Part of a small language model's weights.
Architecture: LayerNorm before each block, learned positions, biases, tied embeddings.
Training: a variant of SOAP for these matrices, 3521 steps.
Each number is 200 + 20 x the weight over its row's rms, rounded and kept within 0 to 999. Layers, rows and columns count from 0. The size before them is the row's rms in percent of the matrix's.

# down: layer 3 MLP down (transposed), 1024x256, rms 0.0615, rows 880-883, columns 0-255
# up: layer 3 MLP up, 1024x256, rms 0.0864, rows 881-884, columns 0-255
down880,101,193,215,171,191,184,208,177,196,202,205,181,189,194,222,163,189,158,193,213,217,188,214,153,180,180,234,185,172,196,179,174,174,193,197,205,195,212,200,191,192,192,222,199,194,196,161,169,207,211,223,199,178,162,186,216,176,214,207,185,164,173,201,173,193,207,186,165,206,157,197,183,219,254,209,180,183,229,194,179,192,229,217,164,218,233,154,201,230,187,186,177,202,204,222,204,214,206,233,169,195,191,240,182,217,215,199,164,209,196,200,223,202,189,239,212,205,184,222,182,229,205,155,223,202,202,206,169,205,156,220,180,202,234,164,195,207,210,193,184,213,197,178,200,182,230,183,210,159,193,203,166,188,178,159,210,224,199,207,202,192,204,201,186,242,202,238,186,232,194,197,195,212,205,171,204,166,184,191,200,212,206,208,238,225,181,226,213,191,195,190,192,201,178,204,185,189,193,191,172,203,229,226,220,213,191,189,170,205,185,212,196,206,194,209,166,196,210,191,236,198,223,175,181,209,202,206,202,189,183,232,199,217,217,185,205,193,215,218,167,183,195,144,204,210,207,193,225,175,177,236,195,208,214,201,212,227
up881,097,228,157,187,191,191,200,176,209,183,196,209,157,190,186,197,183,237,196,238,219,178,223,185,162,232,201,187,199,154,201,211,210,198,202,193,182,244,209,194,200,188,212,238,169,217,211,213,240,176,197,202,192,204,184,208,193,214,215,188,208,213,182,218,165,203,230,199,182,182,216,224,226,192,182,195,197,171,205,203,181,179,209,166,194,202,201,227,212,189,181,199,203,233,233,219,181,184,199,207,197,199,176,226,189,186,213,237,172,179,205,200,224,210,233,167,179,197,191,211,197,193,201,193,182,198,172,197,159,187,233,167,200,199,181,205,179,207,211,179,191,197,200,175,203,231,165,196,190,197,177,174,216,207,228,203,230,236,209,196,209,189,212,193,256,211,207,193,203,166,194,168,209,190,190,191,195,188,203,201,200,172,200,220,190,181,189,247,199,242,183,188,219,215,211,159,191,185,198,187,195,161,206,182,204,177,215,188,208,189,172,224,221,185,210,191,195,204,192,221,228,216,211,209,159,208,182,224,198,182,200,206,223,199,226,219,169,224,170,260,216,202,207,174,198,225,229,250,211,192,177,215,219,229,176,227,220
down881,109,146,202,218,215,197,206,209,213,178,207,230,199,194,222,200,184,218,178,182,167,200,214,183,238,223,213,196,232,191,225,195,222,189,178,226,190,179,205,232,214,216,208,186,210,210,221,180,216,198,228,219,258,184,183,224,185,207,185,191,208,229,213,189,206,185,178,207,195,213,201,192,210,186,196,196,221,190,159,168,215,193,185,185,209,215,183,213,200,199,228,192,176,221,198,226,246,198,160,194,210,183,242,173,181,206,221,217,186,167,184,160,204,179,227,186,201,234,229,174,187,214,188,195,211,197,193,204,167,204,214,167,208,203,211,182,175,197,174,222,188,241,199,168,224,203,211,240,218,237,195,204,189,217,204,208,159,210,177,207,194,161,189,203,213,184,187,198,186,212,200,192,212,236,178,161,215,204,188,240,193,198,212,227,191,229,195,201,201,200,222,200,224,180,232,241,212,229,226,207,209,207,199,214,189,215,192,191,204,241,207,203,231,192,218,194,170,155,204,166,219,232,199,190,203,170,216,219,176,196,180,199,201,221,217,218,185,218,190,154,219,192,220,201,194,162,157,213,177,211,216,202,225,191,200,212,181
up882,105,213,162,198,197,221,210,210,231,233,222,192,186,224,201,207,233,200,214,180,190,194,186,196,193,221,189,221,215,196,176,188,194,164,203,200,193,217,189,212,214,204,238,204,185,180,211,208,208,184,201,192,154,211,198,193,204,213,189,197,187,182,210,189,198,168,211,194,230,214,184,183,177,161,215,235,221,195,217,217,196,164,183,224,224,213,189,196,235,153,176,208,216,179,201,261,183,218,185,219,205,159,198,216,199,157,188,245,162,236,163,221,170,211,193,170,195,196,195,181,187,205,181,222,206,187,170,206,199,163,215,223,194,174,204,197,183,182,208,171,182,180,153,191,214,239,205,226,211,211,179,222,210,224,209,200,183,202,179,201,168,199,208,197,220,225,164,210,206,229,222,225,194,213,215,186,189,175,235,220,187,210,190,233,191,185,193,170,204,163,186,197,198,208,217,192,209,180,217,179,177,220,213,219,218,210,201,169,192,195,185,213,182,217,224,183,162,202,197,183,229,177,178,185,187,204,198,189,253,217,172,225,199,200,180,183,197,213,216,231,205,205,167,181,174,228,207,213,201,203,189,179,200,194,224,224,156
down882,098,221,202,191,207,196,207,182,206,225,176,212,189,193,203,250,211,182,237,232,192,212,187,173,186,209,193,201,190,223,184,208,197,163,205,180,198,181,224,177,194,196,220,192,192,184,233,211,206,195,225,192,187,201,236,244,211,224,192,232,202,160,186,198,218,172,195,197,203,163,217,178,227,218,192,229,187,196,188,199,204,182,187,201,160,175,223,217,248,213,217,210,207,223,239,198,195,210,195,195,217,177,205,195,221,202,189,184,183,196,203,190,184,172,191,185,226,183,163,199,186,173,183,186,203,222,179,204,231,200,245,213,182,216,198,163,207,142,188,194,208,224,222,208,212,228,216,213,224,240,185,195,206,191,184,213,173,199,179,194,177,195,218,220,165,225,194,179,194,223,215,213,189,232,196,212,232,193,182,184,230,171,233,208,206,170,185,208,195,188,216,216,141,201,223,192,212,219,196,177,212,159,263,209,170,226,170,209,233,193,200,186,188,206,180,184,180,217,198,210,201,236,179,174,194,191,210,208,235,238,211,210,229,208,214,192,204,195,166,217,182,226,203,213,225,199,184,197,226,201,200,221,207,175,194,218,191
up883,087,198,204,184,191,188,214,217,194,194,205,209,202,215,215,215,175,201,245,170,203,208,189,153,211,140,219,208,203,188,196,226,187,209,188,220,201,217,222,186,196,173,225,201,198,222,207,182,185,136,173,215,193,178,214,179,206,220,236,223,208,140,197,203,205,202,197,200,207,197,168,228,161,193,193,187,224,200,184,225,176,223,213,215,210,183,189,193,163,212,184,207,184,234,193,166,196,200,221,229,176,203,224,216,214,259,238,215,225,223,175,202,181,213,197,175,185,209,180,205,207,220,221,222,163,201,224,226,179,171,202,221,184,196,195,218,215,194,194,198,204,184,188,170,174,217,202,213,198,217,216,207,175,189,164,177,228,199,197,188,162,185,181,189,189,186,211,229,213,224,177,240,230,196,180,209,190,216,195,188,239,213,225,174,205,208,184,216,220,199,241,211,205,211,214,242,190,225,223,218,216,192,215,180,180,223,193,177,178,184,220,176,178,203,215,205,211,194,217,208,174,196,198,205,202,194,226,199,206,199,177,188,240,208,183,202,182,190,195,231,228,213,226,180,227,194,219,206,230,164,184,188,237,179,210,213,195
down883,102,217,214,184,207,220,194,193,210,193,194,201,206,198,197,252,220,183,184,226,203,174,174,229,168,220,167,190,203,177,209,193,212,197,199,211,219,195,180,194,216,216,161,218,224,165,179,201,210,231,177,173,210,181,204,218,200,187,173,232,206,222,209,180,193,178,193,176,219,219,231,186,214,207,220,209,216,195,217,192,191,233,184,198,211,188,207,191,196,220,219,199,191,188,202,191,213,149,205,206,204,174,203,205,229,160,201,176,206,189,194,196,268,196,213,258,259,185,236,198,167,177,169,192,204,166,210,198,201,206,171,203,220,167,194,172,176,213,207,171,212,229,183,181,184,213,175,202,181,207,190,201,191,218,176,209,181,177,207,234,205,178,160,223,195,256,190,173,229,172,205,187,203,192,212,197,214,203,175,174,212,191,190,224,224,223,192,223,185,186,205,192,208,205,199,162,207,205,210,242,229,186,197,207,195,205,188,160,201,189,208,198,227,179,164,172,187,209,161,179,211,190,200,208,235,212,222,186,214,191,234,233,182,197,210,200,200,214,193,175,189,208,195,201,192,202,237,199,159,180,206,203,175,175,197,213,210
up884,094,235,185,194,174,206,229,206,237,211,169,205,208,192,220,175,198,186,200,193,204,205,169,232,201,198,156,203,199,177,209,210,217,215,218,206,188,197,236,187,215,241,166,197,204,208,197,206,207,204,191,201,211,234,203,206,221,213,213,217,215,181,213,207,206,189,223,198,196,214,236,218,228,198,219,216,203,201,206,200,188,185,205,166,173,201,176,217,201,167,208,196,176,194,185,189,192,241,173,188,211,199,219,198,221,187,213,190,193,210,196,206,175,195,204,199,231,200,210,174,153,213,174,195,204,233,201,199,185,205,178,185,181,182,227,207,221,174,198,214,196,202,190,202,177,220,210,209,230,226,163,196,211,184,190,174,186,220,204,176,191,188,189,213,189,227,233,198,166,215,224,224,187,194,160,200,216,172,210,182,198,214,160,193,159,196,208,205,174,232,157,212,208,187,216,218,169,238,177,186,211,163,195,202,197,238,183,169,161,206,219,216,172,185,186,229,197,173,210,187,171,189,220,173,204,180,227,164,213,186,185,154,152,198,224,209,190,180,215,200,189,255,254,168,193,211,234,184,172,209,182,170,194,207,218,209,218